Weights of a small transformer language model: MLP 576 tanh GELU, vocabulary 32000.
Each number is 128 + 32 x the weight over its row's rms, rounded and kept within 0 to 255. Layers, rows and columns count from 0. Numbers have three digits each. The size before them is the row's rms in percent of the matrix's.

# layer 3 MLP down, 192x576, rms 0.0476, rows 0-191, columns 192-255
096:129075078096073140112090145161147103090155128112104117153070147127147092107162095140160143074139142086195106141231063177136136132117181086137173172147123160133134176108102089131192126132113088
101:170087110138164153171157096152103177166139137191116131098173160074140161145126114192125103125114158164074133058165128113152113114125083142196128089095158121088087113192137152108118121132141172
103:136144087140142186128122088116135131092075108137168139086174140126157136126170130092127176099140095069108109092140159117140120078163110146158160120089145129099092103119088115128110196099144106
101:144129146165103143153102122139113137143068124109147150150174126029118162127102153109152125142159108123143165141131207133144095117126112124086171132070167120102134102145050120137128144068147088
094:075129108073146098047118127120146156120122135127072106112091153150125120146157162083172139135158101116029091101077154107131110148116076115096112200136118157116155163140144095141096094183135135
103:106170108087165126147107146151148123131135127193071041147061124088148205112119119099159061110116131127104150066177154131139056094111108118158172117083149148076145194141111146134132159163141171
100:151093099072205179108140187127100153141121152099081156116130133110176158077169095089077063068142113136136147193118136124091117185179070094150083086128197116124135107152085143134202149120099086
097:202106154112111167124070128100110087139139134134183116103128080070143188107184164116167117157131150097095125145096134127081141104111079110166165138104160110135120083143124156139149167161070132
100:142175155074085115155117108112117098094125155053087141166137144104113101066081138126118147103144152135099103054109078112152108118102145164089117114074108070124132145123164129153071110096124128
100:109145094091130140154129090131166167158099179195170097144063169122143102122176122153121209090108175118108165105144079153123174165140171100189176102091103155173132109104194180101167170098105131
091:109098115074114119081097131105148185177142147042109170136186156112149133179116072133105088129111107147175113086080098056117198139126142115062157100096128170137196075147091155130119168149135139
107:114141157047112148119168142135086074202160127149079146158095094130134156080120112091085071088084106116130104163102037123147131136148105075020153093126103119067122137138111115105146136178081161
099:105094093061137137202116131116115062082113077111142087156129114104114085146140111093121077134077126158119090123149129096168118099117159088123172162163099076115179063147124113083176108095089140
101:134114178118095093129108118127150147164149108109109140179140193104091113120073136149138123129135126094117079083118115124142150141141119173061147142090136160122102154143111146113112167080160133
095:097152152114159112132137131121110157173090061114131145132144104131130128141159119170122092169124126145112114071110141154093110192133151180195148129108121050140100129152143112101121138147092122
097:132099127131117146052108120075069099190094122185149107096093162126115101085070112140096227052130129136092125132104085145126142075167106137072134050105170211118108154112070177121129122128105085
097:151179121144135130109144148105092080111104138195142099130092192177114056118176118194136053157158148097148106134126096103169148169090097146171159135151156075091095151107180101135147097086180071
105:086115098125115133048160138168082170106156114159143154155116100119150103067167119152136182102128191149148125107142135163079150161140127108169093100082116136152155179095135176202156103120083102
094:159159100126131162162131178140196165143207159153154155077100122153103128168115175136141154104101198192132122142099136118085122114109119167096119074162102115120080099146106099077157177165106111
101:097122136111072059141164132146115067120111117116130144176045164135148098135132136089120136167144168129156105067110099178111173125150124147108107128113157177131158089102175124112108068102158129
102:157091108131120151135089129120173078142054137139120130165195165123145075136207206090111124090098108108169159135141108135140135169119091112141095101159088138085095128132174129119151182119143154
105:087111115145155087130148162130137115127104121122134128152092141123083135077159132124119076117134146101142183129119151119105131148052145069133160087144126098079164154097112104111157091148113096
101:181094161087159110111148159127081132100206071112130114095193167126157073095150105083080161156122148137159103140144096144166127118171138156189130175101086132080151122134085135129170168167144203
099:136119129076133185197138130100156083067097098124092136097090155092110105131184140088162141097080084105062123159218143152118085150063111140132119152180163122105108114130053137155096112173136099
104:128104105173144070086102064081161163143099060181143096171143117162118156147147128109130182181050107153143204124100095145124132152128091137183138141141117068131096154133133120149078116159113142
104:141111131125096080152065150127149147144182173165101119155132156072139140105096166127154153094171132114090153088109115139135151173149141160082164100212052156144145166070106155138101089140139143
097:051144083126125093062095112151122151198099091131110160162112140146119188129122139124206159142172157103128130097102091136064183127172132116133102064086105178135119164178187091157160218098183161
096:085122121130179073136152117120183099144163114144111138121182095130170166168215088154076058103091081079170082107174153108115072118147098171087087166141118133147146141152105169157130112130115146
098:170119140133098111189149079087139107040139144166096102089123066114114138205103097134154072169134109110102196083161156129099112183125089143117179097114128125115145076149197095129157083093145184
099:150166153091089160126166105121181062166122166130096182136192166119073123071147144104146137114151206200140107122082130148143093102108126136117134133098105135110066163081187141117080121086143140
089:121087115162229126142139112142123118145130127143165129098113104138117142050153120123105117122106101159152089144185135075099205131106158077103133143116131144194167105130112103119221106109112113
099:178072067154171142138145118167100114187091148175136145143158115093102059096178146146104147192151073100157130102207166066101101162187138152144148106121176165127078075152138094103079170119167067
097:103135141099114189105122146150156162089152172141059141100173089151108119145072167170121115057148119117173140116116157108113063162126135162180096101227076102170099146134135232156132086102148139
090:097117124123051149141128116167134142140104147190157172165178133198160106152135137179078169147106140066163160140110119127127184137113119115133145093100158141163114192146141103123180096082135159
097:060228145126155118153102154125139072167124143147073128167107150115088143106058112096132152133139099088104106162140142126116085097079075088091166160132184131103094203115168088174142170152119147
093:142144109191148125102121066115180174127123077130121140063138158123135060194148114098108212112109094135102137096106122143139151150085105174121102132116124154145163131167092165108111106151115113
099:113152082131121167128127178104101119152183153136127135129066147166045109142104147128118167105177112162139072191121162113177104150092088110136146130164126169086112172088132147155111098151190123
103:079056185138156094116191056123096123174139123125045127143127139077129170124147187151142170069155153094153126082120139167147099191131106175150109135089139167072120166144126149126067115119119171
099:125149181148124115079091160152124113087133132083122118118133147130138099149057193106168171099128126098152206138119096170104077140182110181129145127141163175089066182150138132148071183106101110
104:133137123134082145115063106109106093142071110142116052180124081116141129074123075022163091191134156114092055124146164172187087133119071104098143151111187129142160124127199090098145148160154108
097:150120142100041121165106095141131128076128111126114114153092113145131075123173087198093104139119140131090124123190133114145133191167178117163077109023138119105143089089144126125105097131078130
100:118174113105087086100131136167123142056162084140126091135123171118113176135129065112139106110146141181162196129093157077158133042147132148117103089157141122192095134147092145122141106163072128
099:200183172116123152214142165140105161115104094117154182122085112166064091112065092046153158142128130106155089164132211150237136131114114111132082157136113157157146167086149100091104089149138165
101:102203129112207192148109119169152133142176163223120126109112173077155118170113143163126112038110060077164141192026031148135150134115114181134114146128112170117139114099163055152113151123123144
103:128099166140074131101168125150097140142102018146133122120062104082138074107061141161146174117163146176136132151099168137047145095068164167065088164185090138184122115114090129109123098099115121
102:138106114076167112072168179108104144147151119103107149125122074129123123116109139120136094093097082122181109144099080159112153187103138165144085122145130153168152098138153138173157111088127160
104:127143042101075065120153073131100154109126133151143143137110155140067090114171163094090124143100127104079130114112142105124156186139140133166144147158133082100074052158157171146090117165111217
101:134120153139140171080127151128108086172117144121165108210179112098068098159078139161114175088153163151109106146165105105116130121124156145124108057144102143149127110142121112110069191113120096
091:098071081149118205131114114142113110127136105153137079109110119126093087146131142144129092128099107158140111122151128096110155155161087146171178093113111147121161118072162125142153132179111169
107:154139100145085116134108093128103158092122160085117098136088060181100110184086103095116165143146111153093075174148111129148120162154133124131128136135085115130206091143121093136127136186129102
101:098187105205106172111101078087156136099086130133198132099176104126160137171183134146113113091146148104084178122083115138113160131115120083168119160162120109101139133139119153123076185175119148
094:174114079156157119167105075102121178117154188124161124089140142206130165141080149113125127143112114164146124131136143091137126126103151139096105164152145150161105110197117075125155160138132161
098:162163051120187144144118127108065163184087152171179083106138137175089064167049100157081128127163206111125134138142170136149205092077118135119123106160113148108133150183140124123147132170110141
107:127118168115098114124178098145095097096119097143112133094043151150124097057065122126123164175122162120106136115216113170130159153175188123116159151058136149154103184158127080121113123127179114
105:159150146115114142130208117121069093150218152148111106118105167094129154116139140115155191122107091170157162094167149168156141098157143129115121147079062103092128182075175107079168064120088146
098:117181091083135085143190166144099144183166164124158122111143110081123128086137083102112181109135083166096160085127229154170092108134125114145043154068103085110136152072145138100119089095116080
096:145119181215137113111021105188148137133131137144103151074097064158116130155138115125149205203090158167116172126140126133099106140161100144110119030105156110160052150098174119136105189065106171
097:175093105090104151117088148097164137074147144183133109119161173100136114140146143209155098142131146127155131126173139144150167104177127148116116185136109173119120155146156139148104082125139193
098:135130078136122082091129108167102129144094115099146105117189118135154135157123230152161129137090094073153172160097119105157133133147084111171160107120179154174092135091132186157129140096150109
104:063149182102114141136135133129146121093236140120113159103055141107082101139110147175140171149095116153218132126118092086160089114139113095104077151108093098121173151126074167111187069153082066
100:128103099162066103120108094132073109147143154130114110065152164073091099078095067106123220115184112070085055109114115125157170111085111149135128103143206130096132094129186106150103165138158128
093:153083136137181113127133102131184117039164155139189145139164120140131113122082153151160107116124097157101128135135119101147140072126143137170086140137143099118074138113115105060156196152151131
100:142165109097139143118214076141120181142167114130148124120079055101131124113123107207098118110114084133168163110165123094159107142084135092195074102139089110163151128116139144100066032141141135
101:107126208091146144110107116101175140075131113096163133151080126117106136146134146174131142089142187072149119188069134140122126156184074139130159170118140160114075153072136104142149144121116107
095:145103118148182083175206195179142079135155100062100154112124116116149152109207122100138182120097155090148189099096150148117115121054105107113140111119153113120117153201094117128087096105138119
100:121136132201128190120093061150128103151063124114164131123096088106144148119134117150101110094072110171100186102151174062167109106142167135126184127113059106159148162127099091071142140126161128
090:068112143139112178119109111124129094124187113109181144153107091157118117073091200092144093122146122183139077141130112090099141085187107101126174176127071160147106139165123179137148187154087163
096:144146125126128203109182168189148120161162084119132162093123151145143144066079131133163147152155138148164091117131101136106111176139108154099139117059139126132103130131058092156075100086136162
097:109113091074137158110100109135181055164177057118115135155143105171108062192096154151159178118162103162132095125168147169135177090111156070094166132140123155100105144109162164092163071158074139
101:078142165149108159161171137095108089193095131139116112146124112203145097134107138112100104104141142107141151104071177141111158127089180131132131096171139093149176161161112122099144114112091142
099:139042094140074126091100127114151101112097167144179156137086133155131117164128149156125097109090113146132144137139128095127127094145140092176151157146103104127120149095149127166155101139138167
099:092149094140168106150119186056159058147118170112140054139144172154131128102167111130121190117079172057154132116071079102064107101128127112104154149101103132086149147149188084125142173158088127
100:158181159099151140191168157067140092121156086103185135116187105114189106190102088094147054125175117128145153118101117110116139084071137129154125094056116103115107196162169141157090102173100097
107:160133069104129156152124096135085149151102135109159123108089153132133067154126056112167086173106105129141148144082168145106147169134120134091151131134195112112146125148159108145086107178165085
098:107101149091100129106183136109145173144157116090077095114119118128165189139125123132129094110152131080118138086107108111105154074128133156188139111109127097095110161130180123142185122129138133
105:059144143148070127172115104135096127077157171062128138103157142135109186181100134145164125127128221122097080151154159158189132151116139131098138116154116121169112212156146128112123145117174112
098:106120086144122169194175080172113135169098068117128125179241081157123090148152146131141048092139114132132125135176116117106114163135138188167144072177112129157139131141133152103109131103081112
098:179098167118119141163134101113095099150115091166161137162135156143118077118074092165092157088172109123157143134114188129161138108139109098161060186156118143152091136169104134160117142115097107
103:145133132104171178085159154109110129110159100184138079135109117109099165159145153148030178100119119065119089150189146102122141135100172204138135108068134174099129113065065172117114102128118134
110:125137155159088155152107167136124143072166138120156120082184129175178139083127112072114107158108184135109146177074145166156159087148161179153156108122104142117058120143131145100113183102102132
095:086091137119069053152098135116142141120102162156112124117167105093178132113144155134122137144076093157181133102078106135080104151106120103148127075161143129069141093181177159137147183126094122
103:119097165151117103086105116107140144118148196101123202064124143146036216151100066198089118075110166125168151101072052076113212095108141146129134074163104141184145174090112152139237153114115113
102:127093107135168067081173114168135085059118124091124110147154143087142095121143177168144145173165124154087149115145177106088142132125115151119131240086148078158176096153105111191171070111073146
101:114171176135096113147146134163150125136126078074086147099160108128078149065137150095093025130161131108132114174151084173105129152166183131154081157132082112041109103136107063146123060183105142
100:130110163117059131125059158151086101093123117136109117182135165122189142124143059126123150129137136112155133078112150119111120116103130094105182118154085125103152098143065124149132156137158151
102:163116130123153118130069135089148147137062141148106147160096129119153142036127136092095143105067132127110107094103127083088131123130128095101122111144146097178172030200145105129139128113165103
099:100145124145109062164127115158071202085126073104114153081085105070134178104148102119171128210119214076090122100128152116158123151127102127147164176142157120137099070120089083173094126111173069
096:090130112158174144129184171158185164129188136082127123100132140178194179183074064153138111142088110132087178132153137112188138138148130151123062098123114093139101109108098098143160100183106128
099:108124105157172176060100098128081104082137126183124141147133074137120107114116173157106124127095074076097149173162149156149135169159116119119159176125173188122103074119112105135138151152138137
102:093136107165048147132129130118158116121116121117143153181091140143059173085158102174089128070121102099150089114133090141128156133160195127138161095142130107104135130178139100126138154120138164
099:122136106140143105126181103157180193127125159126128109114118135154154064055186146148141127165168163109148091105173182178184109140168150127178094119129132160134150170138089135096090068094141139
101:103177123107075083088132128138140103099103151099136123156157133153074118135131161122146085126135151123147143121086130098131121123154113192103163142164176090138128128092124123068086075121133201
097:137081120173183150145124138141095182094165148142150167135089098137089138098204068161107053174144085125086167137137132111185143126144089133088106165104160172131066152156164167145078076150147102
100:128188172198172102114092150168144160111142076142118106196113116115132130119145116100157119178132125112137126153123161138163131132161123137075166120131116139106090101125099148114065174181169185
103:124188126117097133134172119170109065142158140101094145167100107112113111157105146126151152139126106126096090124176096180147124149134145157125131136059091152138130178133063146108166092146149076
101:138145075155116087176120125105142200175118091197146069098131147127072102151089153128152095148087153095142143199045154148123120093175070055159090097079159191125169121122123173113110117142117099
100:146149146153154169139100195139137165176113123139089125188108079120149080096138107121143152149149114172123094152126112134063142139134165147133113145121092089176085114162142082078168170117101121
098:125157125142147104165158161203122077161089182101074154178112119151148164122114129115165114187113084118140139171138150091117160148157106075064136064090148130148041108086112153153103109084156077
093:183015142123067122127079163089185135098132112100175131150078130101101159145166093152125142114210123164093205149101106088127106129117170118107211116100111105134167119124158147153166140121120139
098:177181112135138101158173179131163145143126142117116141145190181088127140138090124106127167162136136179127133191115157095073119104124131140114092148139099065122113075115122128127149167090079143
110:137176116122106172151136131171113090122130146096109080124119083116139176146107154149153107139170061168132102140182161154115110125124082114190095106162140135092171198117137148122155117098162116
110:132107187203119106144147159227162180111146095127137098139134107131109156138134154128134071134134153150131111149130097131160101098084171123178102139134095087231106050101094128108135104079116155
108:098123165145084093107138139114107129127156119180133133056133092121124145126098113141111120170116117120130128135142083127159154127121115092122054153180128155101081188067091116151113131098158153
099:113106184152170142101122166121135128156159145090095145109147108203135103094089140134171085165131202121098113113173136128113136069116195170125162091111151186148108117116113144144104118048160152
105:150059110134119170124169105135084079143078176101112141071133122086096122072165125209145141148151105131119145101089066130147114109179100058152158090185122133128186154059159127110164193077148132
100:094091129137147099062024092026120181141199192152154119125114129129157087140147119146124122135173124179148086098112139151110168139134131118127163075110143127102141171135092155145115150172096136
097:132154129104185136145093106084090164196135120146066096125145134106155207163108147122111125085127120079153111144106104153074134131131129135149115120134172198123168083130121125091092147148087128
096:141090098079113145124077095140140110123133142082168210089158138129147176116126124168097119077148123088101090137114152132169161186185131162115111136164066117117165101121092106095132097123101105
094:061116199114128077153155132136113130171124134124150126107138147114137123151056138106168096174174117121192140094129118150113171100142157133062169114119095101122137068098135107133149090113131130
106:145127160163187131069161139121100093101137165161157146098138109144133104112163179109163149101113094155158163148132071151189148059171130122090096185091146122102152085128104119150127104152086128
109:126083130129113090143097144108111144099119082116143158142196130132169161182098105170075051123079126111138109133157171089097155145162078121145132099100122131121138086196168085137097132137117225
099:121191156134107148144156144109113156086147107154163090098162109097117173165148081133100142165154122181163169114135089088151160121128154109095138132103106117103116156148046164126131139100162143
098:189108156136133127146125090112095102198187208129160121113144117140129095182135148111088139106165137173108087077151049164087093106138115113153128142087120137114114100106141185125148123150127136
098:189094106134124176229128134137116161116105156139084120150126180160146114141125154072123085116140126142061219117101152153114092125112150168041139165125168104173082139133093140093159179153142100
102:187163117110205117155125140117123148156087089135137123103074112109152177091121137143133123173166159120102138162113104211148080148104109150178129135182121172140147121115095136097163155120160075
096:110108123134121220123096109093070120185139135140170156119055171138104141061104137142076161126122100120150088134069126129142121118101114123130136121167138191146117101101144099108182101102152153
097:194092128142143148107132116096125131095073161092156101112117093111139114188113154127150074103155103178153095151086137147066118133126153128156143168166130107139176119128173131136114152107162157
101:151094110104059182116169161080147137126162153103109080151115200146081158124147124142160138142153141144106099162093124113148144171131105212080104152134073121104144073075080036128142128136152098
100:190171136125119118127084065111152090140071103171156089134159156098101139118121104145065130164134119134080138147090115169117061111102109116162148147114147086108069072083098135127143199111143050
099:126184128125176140132104153125157080064121113114139129135161138138097177102142096151189086147134072085201126125129131125141106112160099126129168145147098153164128168113194120110125119074136140
099:102136147165122128186168110109136102169125116145166139140144144107120104132039077154108182078111115170117143094147101115104108123133111097190107115150154106143121204088130123099088090120129131
100:145122099132082101111128089149121198134122101101121154129132144132077113144112097090128145208131120132139104078120141122131090122088108143093103162151192163200124191093182154148146129114185073
100:078112093090132114081093119137130141168073149116116102081032115095101115148106089085120141131081119122105126157191137163126117172128117070117156119081186179105139153078134104067102139107119028
093:079105122147151148061128167168175070103108119106175093124119154104156080178125119108085144109105105191170175115135152109163143126119174113134173089115171101134169141141112118134108066156069185
096:109216130112164135096142135080134126202105107108158127165141176041111123166102108144160067142128101157172141182028134121113123206109110117102150136122119114120130119125143124159151088100123150
105:113146113127094129144073162189124069123121193165110129136173129136154122182093123118105067118104135160155138104137157108130186145063168138094108078135172163112129068118086118178117136065086152
094:106131101117113049129099061135122155177138106147109098136153166151124135097170116105115173129149156091070121153119155134120138109178073107146118146132157108175097128163164096143117162109137140
096:112195100198175150169116129111130118095098115164111188170123075166112091094167097141107104119111092122104090159140169084163119134180175051098157142147073132176169157157149190081083113118155098
104:157137167141110120074058131103152134132128132190179133165116137156135191195046167170178162097091166124118094107128118095114163134143141151111179103123139165129163142086106104144120132121187123
098:145178117095136150174182140167155086142120077183050155162118126179133138137162147112084132112148093169134131177108103137142092144139087127090071124135121179124158099086125164158143108146069052
099:107100120120182101131196210152100108143217130120088120076153117157142161158159195095195071132143134152145168113123169132090098140100109082094108133154128066120140111168054096087116076155117115
102:126057114109110094068163123093123165135132130130121123100133116123105126087189101176114146170145130131148099144165121084184135125100117108104113131098083152084084114102135139114169101083129115
097:176102094140139163124077111160094151170115099115095141146156082145151104158088106141132118123151133118080113141142115119181145124081135065168151179138162098082096114141097132124065097114066127
105:169174139097118127160196176122164160146138121100110139107200132080084154163185140189094157125122131172128126186107177109129160125134068151106048148189130129129153145127173105105127098199082137
097:121119112098150096163145109123136122037158127137086111125123139126173102234123139116073140166156124191144097112131201138131097090152114042166065146073139095117167103150098079135109109137072102
104:147032108133093084153093146142172168039126175108102133110123131098171178146127086128138023131119134138150153140124096145148106202117151193104100105107111117077115142194110123186115120137166143
097:110154171141127115104125076143112137081096136213176111118075103132148155145150093091129121152165131099045182116108141089101162103183162149076179133130096106091064110112158171101099105126183104
100:080156160088102180152112145085143112143100177174041060133125148156142127117102203102123013150135124160174127142160119126099111103140131078116118140106116110085138141155103145120108193152160130
101:131078121115133153148109177101199158076120255114094125153136134114132087166143145126166113162136101144074127158134068122135132139136132139148109110098171149166126135093159103138128057111137137
108:156154162109100123179151116149162131082102067097152225111109107035079093124067148153112170115110129149068146120088105170163126164085113102139139069173096046175143155116150197090117138092122178
096:213184117104093139081161113133089175106115202159132117166117147079141147154124099092163142078097106184089064149128089123190103116071121148137098187179193053160097071138163151164119168154179134
102:163107137115120139091148107155110148174063103082098126088130058160199135093107109109128146118120125189086112112065157134118043109170138117131139163125158193184143151104105130210103178179139127
095:112104143133165172125091101106134138120098096138158157158106142135162083175143196147170054142115151093104118113170166166135172156160120095109151102106086152099082219129167072144058126118192140
101:148170128130143168114109151135122091063122148110179171145100132113135126100142147139132176118064144144074123181097153142097136116139137087121139158080120124136118089126109108155148102151104133
093:144182119109190119178086172112072109152175133167133128084117106166130120114081094140134129160117129073096146116191125142102110132100092153144115112090149087103113143093119167159091140171146125
099:088085163143119035100082147138116134069158077071095112122117135190150115122158153145154049139136103115113123120145104123185097115107101150105090161137115144168115158157231122148096176109061151
102:142162131120119122137122097110129054143120170093161162178111173209158084106091102087115154168126093140099129100135065077194147108106139132111108142117148142143150154090087072130152135107176103
101:141153133158157166060134137156143125094140105119159107088136154181140140131190145193159147149134109116197122152203163123145108129195196123097097091119123153141169114128131079164080123127167157
096:114125147201115100138130104105159136116139079168105101106170108139121167099164105124143122135167130159140127091185151190073100102101100073133095110147132115096154139155031041112109130180124110
104:107081179109112174125125136134151132109114105130066161119197152135148168078138091105153063159133140133126104128155094146133122142111128140111129129094167125126131099119105138083079128112127122
104:095084109093082177129162099169116080076101124130050102159153096099121148112112181077082162104122109159145126119128099180152119116127118154156185076156161123113176123125127113126112188158146135
101:080160135123171144149110124130119189166185155128153118135118101127107128152144103095118073144039116124145089044064112093101074082102152104116164145199070096113111121084152161140106136113168114
093:184167113130173088139126139077094168123140103160145086183144106160117136133074143129116025101149126117165055089146096141111106085105117077124146103204123109125141101128152170122125122120152162
106:120088185146122137117201148146071087123184152120177077131089140135129111088095155105143145130107140113134105130186100156097132107096177152137158154119101116088113094160136117095149082151137110
099:060116103147121154123102137180122136161103114067137146114076116121144123119111155145142075150097136110148162146092056073151170157058079187176142216177129131219143101151141145126070133064091137
096:135109106147077185114117200176122092136157100083142114110120080143080097149111185102131118124160155140135136103111140147166144139102105247085152168171152116121093144163123109091153172115101114
101:113141139169164125140144134117131136139136165023141090152071127167142174092147077130094112129140075126113155110182133071081121076165153113161170098103123099095158211137161132108137116159193148
094:091117097114102134109100098114093145144158085132173165149153143128096131077113126173133240119122148120085091113133123072151127117161151147100103133159161115134128081105091183098170126132121160
107:151138105101186107140083110095123162157086082094134147097123130075142139167184104074132158078133145113137147125100122131131087153128113117210176118132163120122131096165159119140120178142160120
095:080117155179144150138143150135219160114102139153139151126158130118143158122171126107130176127074127039141151144108198121141132115112149112168105109157077124134112127046172131124151142173112129
105:157106134142164124104109173131138082110041123118126124132147087145099158102179089143133090165140152087090130116152096122116157085142169113118099158067157189156133138085116105152130171145108136
102:096182145076125131106196122166161101169133173114111116131097083198145139175167081105155093116099094153129179122124113074108060041159112169186082098111151127124152103170143126077130137152090110
097:144124098092171091164093093072155173046135053098122135138158139118168193129051107128157173165158097107126114076128158165145096170108091140103124166194111137093136142193145124135136126156163130
103:139172141147153123113158161177138158150157139087114119134112139167056171119102169176072186135137142130112203113174123148098137120094180085127097121154088098160140049183163125113146118122098176
100:128098075181150175073109083135128162117123143048149140151132091115144117204203124165148132122126140142104094112120161138118141137110121119108082098163106061139159148134183122167181129170144118
105:154141126153147142088144125131103126166127095136162146135171088174127158132129161161092192100159132063087234175157096086117109124093184136083096138113128121129120141108174071179181097119119067
099:097103110074129103096089141075100084124122137159148076082135161097206122148068101055149127180145119133176137144132101131102152088123121156099103113106166136045147188151066086212132148156147148
103:114106107121128149130169138023131171119112094100116176182140078091168124172160193115106115150162186114104099152101149130140098180135101107111116081068130134068119125118080121172130172159116103
103:113121142159135095163171125173152162152162112133128045100113114106147141116106165120126186157118144118112162071090141133114109113133126110182154138139108083120143169164121190125103139106158119
106:149098134114103057130126129144113129134118154153094076149137137077162156164136079106159115094120200069161122104080143138146182111121131096182180195144147174093038133159042153144138103117144164
093:126079144139108103175128118154118087144147122104125137112086113144177137050154117131101123069133173138145135194126137147091197136122133153143101144116097086138095158134206173105148123068127109
100:175076143145184047123135157117116147093072060165097157183122124130165106145209100138120090135110100131130083171070168106139122104189140106181131124159134136176124075163115149144166150153134152
105:132087160110084115170119133169150186132149147130125124082071135161119139172160128099095179100107142186108132168145132110068113098153147081137153129138066064178207128114169211101132107160112115
099:105159144091115110143149090110166120151122156121133106127080126167145061132083151061146138177128122104180149140116149090175130072118140123146179134111216226157074213106125160111125087118155049
102:102153091150098151193083113114160126164112181097126147151123065101126151147149086107125236093133107128129154117093107131054141159093112144109119193191192079151134047121180186141224173143089130
100:078128173180142053155170142101175148163121155080157158123120162079143110109211106110142183153116156140092142128073168154147115113127139118122136149138101144158125101137128055168125056107161121
099:175064153148147142103137118077157049052095129147115128095107157152134072176130154125111122164106130124097097122182155115121120116129124171102127082085096123137138094090102102072101079098227110
103:164162172150129116156113115116106132116042096132102132121154103143143093088142106116177149108134153176134094135153137123094164147111138138106134143148113138176143132151135179102108125132127087
102:083127119126107155059077124138063180141151149083186171100171158166146119141114095084119082130090119135138127170149071105134118121116158162147131121154118169140137118110120123117113130195147112
103:117151127133102058100114143093150181145194183150092122123165140154120140121155159114107146155155142103096138111179184173113116145150118181127114100104140152071143111115168106142163126106107107
103:108115165086095136095168108106123126152129092123121110083135119138119132121150156145118134118163109139062181179227159085127128120111158121108131135056126133128118056101123126098158194214117175
091:141138146185133130125080108115218117127076153130168146167112147108120090137159132143112120111147139165144076160144179143149138142122138119085094201134081123148082080128118107193104118134142098
100:137172088125111160137121185113178155156109189093115150104120119086136147093085098080155170158123152139146167135147096128130158185157140172082113114118133173128165149128155107121111128136147109
100:129130151092188135202156156154122112094128133139148199106196135133117146055157089146166113156095080110145123102075092194132144108121142149174100157147101113193164035128123089128106079114115146
114:161158098104151137158096094111096111143094063167130113122131110131109066138137141093150112075080137093129080142101072128076096139109117150128093149072180094146180141142149141117128135108134159
096:155132118198107118114118154092100075095135122168141123136133136185122140092119152145112172011145094139129084138126127121080182078144147086112117142160179110138193087143069173168212097113048170
092:152146107105229101089126141114120117140111109119174113084203134105127117130129176165119163141125114087152185095129142133174161113154113107156136144192132164129053148151104152128133170095099114
105:116107135091140134121086103075079157129145156090111144159142147104134104087195115120105134110152163108134074080123084061154043106153142178137131100123135176142131182148137176089141116076101142
105:119126182108130141114187137112082110133142132092123092105132164129167219073096164111101107095146127143159097133122096105125086074161188093201100092109166131160182074161092189150162154089092113
099:087181123127112101116138124151159116186142132124092099063135139146092177134026126109149105150079120140127123097141181168151124181080115120083087170185089160096138158165115088156123133161132064
104:105113070168069108125123097146097151111146139121127135149149129137149134150049185119135131130098155166107150214070103116108131089157128120157091117108117048155195111138077199076050163152147080
096:148101125113121116135143119124130172139134151165155151146140093137070153117150120224082157170153145168115088146124144125142151100069177108083122106137099099112157111105195135152128102117071129